config.toml
num_attention_heads = 2
num_key_value_heads = 2
intermediate_size = 640
norm = "rmsnorm"
attn_scale = 0.181
bias = "none"
learning_rate = 0.00519
beta1 = 0.95
Each number is 200 + 40 x the weight over the matrix's rms, rounded and kept within 0 to 999. Layers, rows and columns count from 0.

# layer 8 MLP down, 160x640, rms 0.157, rows 68-159, columns 120-159
217,162,225,262,179,235,210,185,248,222,157,289,146,227,284,163,161,159,227,229,266,240,252,193,217,241,163,209,214,225,279,199,188,156,122,235,172,236,198,135
223,230,204,182,162,260,175,149,236,202,206,209,201,295,246,187,236,208,214,203,190,180,173,240,237,197,281,227,154,232,208,267,199,204,225,181,220,174,231,210
230,164,163,170,157,194,273,165,184,182,200,195,241,272,231,175,247,214,168,219,187,208,238,196,229,218,190,134,154,202,224,183,168,256,221,120,194,199,186,190
110,204,173,217,238,155,179,232,180,270,186,196,208,217,252,174,226,137,149,184,129,170,194,234,172,159,229,218,144,153,172,215,250,157,196,195,133,212,204,114
207,221,217,216,214,268,237,153,181,199,225,178,250,264,210,185,235,199,190,184,193,206,149,176,168,304,190,196,162,113,211,179,152,215,250,204,228,183,210,234
225,287,122,244,193,210,278,202,104,219,203,116,181,262,207,200,171,207,194,217,191,222,220,186,267,169,255,181,227,145,179,178,231,245,255,181,270,197,163,218
188,150,197,196,97,159,273,237,214,207,189,111,173,209,212,260,190,213,159,196,286,135,153,205,167,280,234,226,164,131,162,149,152,181,228,167,189,247,223,260
200,168,222,206,166,130,193,215,196,215,211,254,184,199,223,298,248,215,224,194,207,217,216,214,186,182,196,207,199,165,179,248,199,152,212,196,189,168,156,209
263,181,242,197,181,200,236,185,206,218,155,86,130,250,165,174,202,205,261,235,161,169,182,157,158,212,183,171,196,317,211,196,272,188,241,235,212,196,244,195
188,240,156,195,165,161,177,220,201,217,238,160,197,179,279,177,238,174,146,177,140,166,194,172,158,148,222,215,218,196,201,242,215,147,154,182,211,242,145,266
172,123,196,229,194,194,185,223,178,271,217,264,248,214,139,190,190,157,201,202,174,197,242,140,213,241,201,162,201,176,234,167,238,131,116,192,167,194,239,252
189,205,188,223,164,179,153,213,240,185,223,219,216,241,187,213,191,154,144,215,267,206,191,257,126,209,250,217,291,176,141,259,235,235,218,241,211,187,191,177
138,197,236,140,249,192,188,171,211,140,222,264,156,200,240,150,283,207,83,165,212,211,183,159,217,204,251,186,207,181,220,214,196,170,261,255,263,214,146,176
220,174,170,235,221,183,265,144,296,181,232,219,105,179,200,213,236,132,237,283,177,266,185,268,277,250,220,196,138,185,207,313,184,230,156,136,177,172,222,151
228,216,210,242,231,129,80,204,158,181,209,172,141,212,205,174,229,229,259,244,158,264,209,228,211,249,215,263,207,145,226,234,215,159,188,156,177,173,308,262
154,154,237,195,112,235,155,156,143,214,214,235,161,159,183,217,212,197,223,156,193,199,187,223,173,153,158,245,113,149,231,231,107,242,190,185,291,197,168,157
233,201,236,231,144,237,145,177,149,175,174,234,247,208,185,213,228,255,250,198,204,178,197,197,219,250,187,207,242,215,162,269,240,175,142,237,213,188,251,121
172,203,178,164,231,287,171,270,229,173,238,118,155,190,213,195,237,180,248,250,252,182,275,211,174,208,217,190,247,234,222,251,206,148,269,113,178,188,226,198
276,225,249,149,260,177,192,183,161,138,249,124,138,167,249,132,239,208,209,265,107,264,241,219,105,220,194,274,180,202,230,245,232,209,227,189,236,246,244,178
192,191,167,188,185,171,150,219,199,266,196,236,234,178,192,228,205,201,127,273,172,229,203,242,234,173,237,247,277,213,168,178,258,142,172,230,189,132,262,229
171,145,149,258,179,199,213,162,246,162,170,175,194,212,149,306,138,183,244,196,179,173,174,236,282,217,213,198,199,214,234,247,199,138,171,195,290,194,191,231
219,206,138,197,181,165,215,110,197,248,216,258,258,276,166,246,239,192,192,167,165,207,135,233,272,233,196,200,259,160,150,189,237,247,228,231,206,205,267,227
179,231,208,234,173,199,231,157,195,212,135,265,219,179,195,257,193,276,167,167,178,195,296,205,95,199,145,194,189,211,206,266,224,248,173,207,221,221,218,245
191,233,171,284,209,149,200,106,191,213,293,216,155,250,174,223,165,245,184,185,128,187,164,127,176,205,154,192,185,252,254,129,228,264,196,192,220,228,123,180
183,245,212,247,223,179,226,204,234,208,251,192,241,216,227,198,242,209,252,206,211,167,146,248,206,216,219,196,235,240,267,231,227,215,194,202,183,253,195,159
207,206,139,149,208,150,170,179,183,171,135,156,212,179,250,200,175,175,204,232,189,232,222,150,291,336,158,205,224,231,177,146,177,209,182,130,188,182,240,222
244,185,223,180,259,175,177,188,289,247,188,242,149,211,227,137,202,184,203,267,163,184,179,196,182,159,208,236,178,218,136,269,233,207,190,183,270,196,177,235
143,233,186,212,226,228,220,172,133,162,166,233,232,174,215,177,212,253,249,188,92,224,225,216,260,236,198,179,208,185,206,205,254,148,210,133,164,182,167,218
195,224,213,100,193,182,190,254,257,232,174,248,164,153,230,200,233,131,177,206,148,180,191,217,210,250,228,184,197,137,220,206,253,273,164,160,224,227,244,162
232,133,231,214,166,240,173,218,150,256,150,216,185,231,194,195,198,195,145,156,77,194,193,166,230,284,190,160,196,162,207,157,214,156,214,299,219,211,196,149
218,186,242,188,194,232,204,212,199,220,209,138,235,257,193,181,167,153,209,147,202,229,200,207,162,218,194,153,278,252,180,250,170,204,206,177,225,203,220,253
206,230,186,210,226,149,119,233,177,274,255,202,211,145,173,216,208,256,191,185,145,197,164,217,206,255,234,172,160,227,180,219,281,177,211,172,193,190,181,220
192,315,141,220,217,236,244,210,248,240,122,208,232,112,248,170,255,137,172,207,220,119,138,173,168,230,226,229,247,175,182,107,123,255,208,167,203,209,194,188
238,134,241,179,183,252,161,190,205,235,208,198,202,231,224,267,184,225,232,277,210,247,250,217,202,108,188,180,157,255,176,187,228,175,235,131,229,106,220,150
229,264,146,144,175,245,156,173,164,224,192,171,172,230,208,279,202,129,172,248,255,166,185,162,183,223,210,126,204,232,196,187,226,144,266,209,246,165,186,267
203,174,128,145,192,211,206,204,117,188,222,241,112,187,233,205,133,175,214,188,221,185,204,134,174,187,141,226,148,153,194,139,190,161,160,221,167,146,204,143
284,208,252,217,193,216,243,235,235,193,267,247,223,246,235,146,257,231,224,284,148,237,229,179,158,184,199,223,233,144,208,184,247,163,152,216,240,181,114,194
232,211,233,247,290,201,186,196,205,176,186,160,222,171,192,214,139,125,274,187,156,209,154,184,147,277,184,229,228,178,133,226,187,153,153,189,203,157,136,139
264,182,155,202,144,266,145,209,202,148,315,173,158,233,393,170,218,203,204,239,183,179,208,225,228,203,286,189,244,217,229,206,190,239,174,212,96,227,298,224
215,197,236,203,214,199,188,164,130,194,127,243,197,296,231,217,224,195,248,171,270,152,202,183,209,265,161,183,134,235,279,210,183,154,258,146,202,199,218,143
211,219,204,230,248,223,200,131,221,178,147,188,223,264,257,206,175,251,168,92,189,231,194,179,214,156,184,184,236,249,194,213,204,234,179,257,317,196,154,134
161,248,261,221,176,214,135,148,267,205,201,198,236,115,171,159,248,176,273,156,210,221,197,225,142,203,198,174,218,210,195,152,172,227,206,237,267,212,214,157
189,189,231,195,231,201,169,228,245,210,185,161,184,188,218,172,173,262,212,219,158,213,184,164,228,211,250,245,206,234,163,179,217,151,246,185,238,196,208,159
164,156,249,224,196,150,200,152,216,205,196,246,183,196,223,187,154,217,212,99,196,243,239,197,148,202,184,190,212,194,252,269,269,220,117,154,175,189,177,250
202,205,193,191,161,239,183,212,260,279,205,121,229,236,168,216,222,258,223,163,119,188,117,254,207,164,176,298,252,246,222,144,234,171,209,212,85,117,198,198
262,186,182,233,233,210,131,141,230,201,198,184,163,208,201,205,207,190,168,175,215,149,193,198,236,204,281,153,198,140,202,162,224,181,205,190,198,233,238,180
234,213,191,189,165,151,214,233,265,200,185,210,243,145,211,165,233,243,215,261,224,172,145,104,210,159,232,189,201,225,180,257,233,165,146,183,191,156,172,201
182,222,302,199,215,204,224,231,239,275,176,163,194,288,235,115,180,193,129,160,219,232,193,158,207,144,180,223,263,223,267,163,132,212,176,222,218,209,196,228
196,218,208,251,144,229,227,210,259,168,230,176,171,183,236,229,169,280,193,191,230,254,174,171,169,117,211,255,186,183,230,272,186,126,225,198,221,135,240,210
114,241,224,109,240,161,233,218,215,295,197,226,247,211,258,171,132,197,225,143,181,283,206,205,150,236,193,179,221,213,199,200,270,122,292,157,191,176,221,172
210,317,280,190,143,117,226,226,288,175,204,135,158,154,213,127,131,192,227,218,214,281,194,146,197,147,278,223,193,238,225,212,226,149,228,237,225,205,210,200
146,174,157,235,167,198,210,202,191,216,232,209,220,271,188,193,146,219,198,182,252,196,270,219,207,199,145,235,189,143,151,210,178,165,191,214,284,179,216,165
237,168,261,224,168,179,162,203,185,121,271,170,178,251,211,151,136,200,219,267,203,195,250,220,218,162,125,166,239,154,141,159,272,200,202,189,193,208,191,177
157,228,276,198,231,228,213,262,215,214,157,98,236,218,224,199,212,251,150,98,169,204,219,131,245,220,151,150,226,226,261,139,201,186,202,207,195,238,195,133
219,237,184,182,200,139,294,158,151,266,164,231,241,193,197,147,168,245,218,246,214,166,135,187,189,247,170,284,155,156,156,201,201,167,135,222,248,225,234,169
229,141,264,192,181,256,233,270,204,221,235,204,144,225,186,178,225,235,155,182,214,246,202,157,171,197,206,286,137,161,182,240,136,216,174,236,250,227,190,203
148,294,200,240,158,162,164,288,138,203,238,221,223,131,251,220,183,218,197,122,235,250,213,170,168,277,199,158,109,210,195,242,167,205,210,163,212,229,155,224
171,298,107,235,138,179,192,136,146,293,224,246,240,253,209,179,216,121,207,193,268,208,173,172,240,201,200,265,188,212,174,247,235,217,229,256,181,174,191,283
173,210,250,222,163,230,154,159,191,212,254,139,184,146,198,142,136,236,272,144,178,188,156,204,211,179,193,233,181,204,170,191,141,196,163,182,250,203,150,258
245,168,171,238,167,185,199,204,235,187,166,185,252,244,161,203,193,166,164,205,208,233,182,208,214,215,197,173,155,208,243,179,118,192,247,108,163,201,179,220
157,217,272,197,175,214,98,247,172,156,204,254,227,207,217,115,217,233,152,151,234,225,148,181,241,203,210,201,161,218,195,205,128,254,152,136,279,202,168,130
221,189,181,245,220,223,211,216,192,194,226,211,200,222,194,215,200,151,208,197,158,206,223,218,208,230,224,252,238,190,133,213,135,213,199,211,223,221,224,122
136,191,168,247,176,205,198,218,189,179,228,98,167,247,241,218,232,206,198,200,189,220,162,256,217,215,225,145,172,193,197,258,225,245,168,166,212,181,182,212
210,173,278,175,200,219,222,135,167,215,163,191,112,180,189,199,172,226,216,199,190,220,132,161,259,155,232,167,223,163,233,244,181,197,156,150,265,250,113,243
192,181,158,205,143,198,217,194,261,276,173,234,192,200,210,199,153,205,217,217,246,231,201,192,238,118,240,224,268,283,215,197,187,190,203,263,192,187,151,203
220,211,243,162,219,199,181,188,156,170,203,240,247,153,121,177,206,179,169,194,232,190,200,137,205,281,208,253,166,162,205,279,237,241,189,184,183,223,177,229
168,223,205,185,217,130,235,171,183,153,179,256,233,217,211,188,196,189,130,168,219,222,201,210,164,200,183,161,159,141,194,142,187,205,208,191,135,172,164,246
233,199,215,174,187,227,227,270,177,259,330,278,176,154,261,192,169,170,223,219,230,258,204,177,163,165,214,201,194,270,217,206,144,234,183,135,208,142,271,282
232,140,187,197,249,262,224,121,238,208,187,168,195,276,226,98,200,85,213,162,217,206,124,188,146,231,240,145,251,281,189,175,159,237,143,184,128,208,254,239
212,210,140,226,250,166,243,173,198,198,205,238,162,180,176,243,255,242,149,182,226,150,211,217,249,201,253,207,219,159,227,160,235,253,250,220,330,204,267,164
222,143,205,241,139,202,135,165,204,239,225,199,194,182,235,142,193,190,204,190,214,226,157,266,55,209,232,178,164,227,227,175,135,190,177,209,229,229,183,191
99,217,190,183,214,173,223,254,225,208,171,280,106,144,226,119,219,193,202,239,168,206,204,131,185,229,182,204,174,162,172,193,257,135,218,261,259,172,204,172
166,222,257,155,246,240,163,257,202,220,193,227,199,265,202,262,274,211,194,214,288,240,121,170,213,227,175,153,244,198,262,268,255,176,196,187,156,199,193,242
130,228,153,236,159,165,240,167,146,189,170,144,134,213,201,200,224,181,186,217,239,219,118,300,206,289,163,182,228,208,162,192,204,223,198,269,150,160,235,220
180,179,155,220,207,215,209,227,234,221,212,197,137,236,149,237,148,197,123,269,176,223,191,181,208,212,216,183,210,221,158,182,145,152,257,91,204,178,266,166
244,188,219,201,195,200,148,173,132,171,211,228,188,302,175,187,209,143,168,242,227,206,128,208,236,202,153,196,200,187,191,104,171,231,200,227,151,200,132,170
208,217,201,225,188,159,209,126,114,244,245,194,179,211,225,183,188,228,234,154,197,208,285,205,203,213,199,166,175,201,232,203,193,165,269,235,249,143,179,207
301,135,226,137,214,293,136,183,99,192,242,202,243,142,264,238,209,226,163,211,190,208,180,161,164,228,189,196,184,127,199,124,203,236,179,200,206,202,231,260
193,242,174,216,260,211,147,204,187,238,223,141,198,184,252,232,243,257,284,192,167,208,184,209,217,195,227,142,213,226,209,166,213,154,172,258,209,216,175,224
178,232,206,223,231,181,202,207,159,230,163,235,216,221,153,235,172,233,230,158,294,166,290,235,179,218,202,239,198,147,209,265,283,185,209,154,195,219,209,196
273,186,122,190,218,221,224,208,209,262,202,268,196,231,246,178,139,242,223,255,191,279,266,262,231,170,177,163,177,195,164,189,195,221,167,146,246,149,211,224
198,243,214,199,253,187,200,226,215,225,211,164,205,160,191,220,189,256,203,207,141,111,242,132,248,224,237,156,166,286,169,207,260,105,137,191,143,235,245,189
207,273,172,209,174,149,271,235,196,213,283,139,122,192,164,176,161,198,144,218,255,201,240,215,252,240,195,178,111,198,201,216,271,218,224,223,169,228,224,140
166,200,238,305,217,166,248,208,215,151,203,157,184,156,229,251,247,232,254,246,190,160,260,248,197,233,180,156,181,175,192,194,208,186,164,260,211,177,203,215
212,201,147,231,187,199,157,175,233,179,274,122,202,207,192,161,178,151,241,136,217,165,231,275,150,206,215,194,206,132,225,241,117,198,153,232,144,240,202,211
202,190,239,167,162,164,140,229,196,205,230,135,188,125,204,169,194,219,242,176,242,269,203,195,252,229,212,221,162,233,211,212,235,207,157,191,270,234,178,124
248,208,211,189,152,257,207,207,224,207,188,176,138,187,226,182,153,199,233,153,148,181,231,213,238,191,175,206,201,253,301,178,184,136,266,264,221,206,183,147
157,214,224,237,135,224,143,262,159,167,215,213,222,148,181,258,225,227,197,234,176,86,175,197,188,232,265,265,142,168,236,171,206,206,181,192,153,198,247,202
128,250,237,158,187,219,152,228,211,196,177,144,192,132,245,208,207,160,239,174,187,205,223,251,223,178,229,194,194,201,199,239,166,237,168,213,178,143,193,300
240,183,187,184,181,211,212,228,165,259,204,190,186,168,228,215,200,165,198,209,231,164,169,167,242,192,215,226,203,131,212,198,176,210,151,260,221,204,172,224
198,234,223,206,135,202,135,245,215,179,268,173,133,147,161,143,208,189,222,123,217,147,197,229,87,210,184,97,151,208,139,274,151,151,181,211,216,225,240,231
245,216,178,221,132,147,183,256,289,129,125,248,223,170,185,178,161,109,249,235,210,192,197,266,204,222,197,202,177,207,286,242,249,209,199,223,192,212,169,161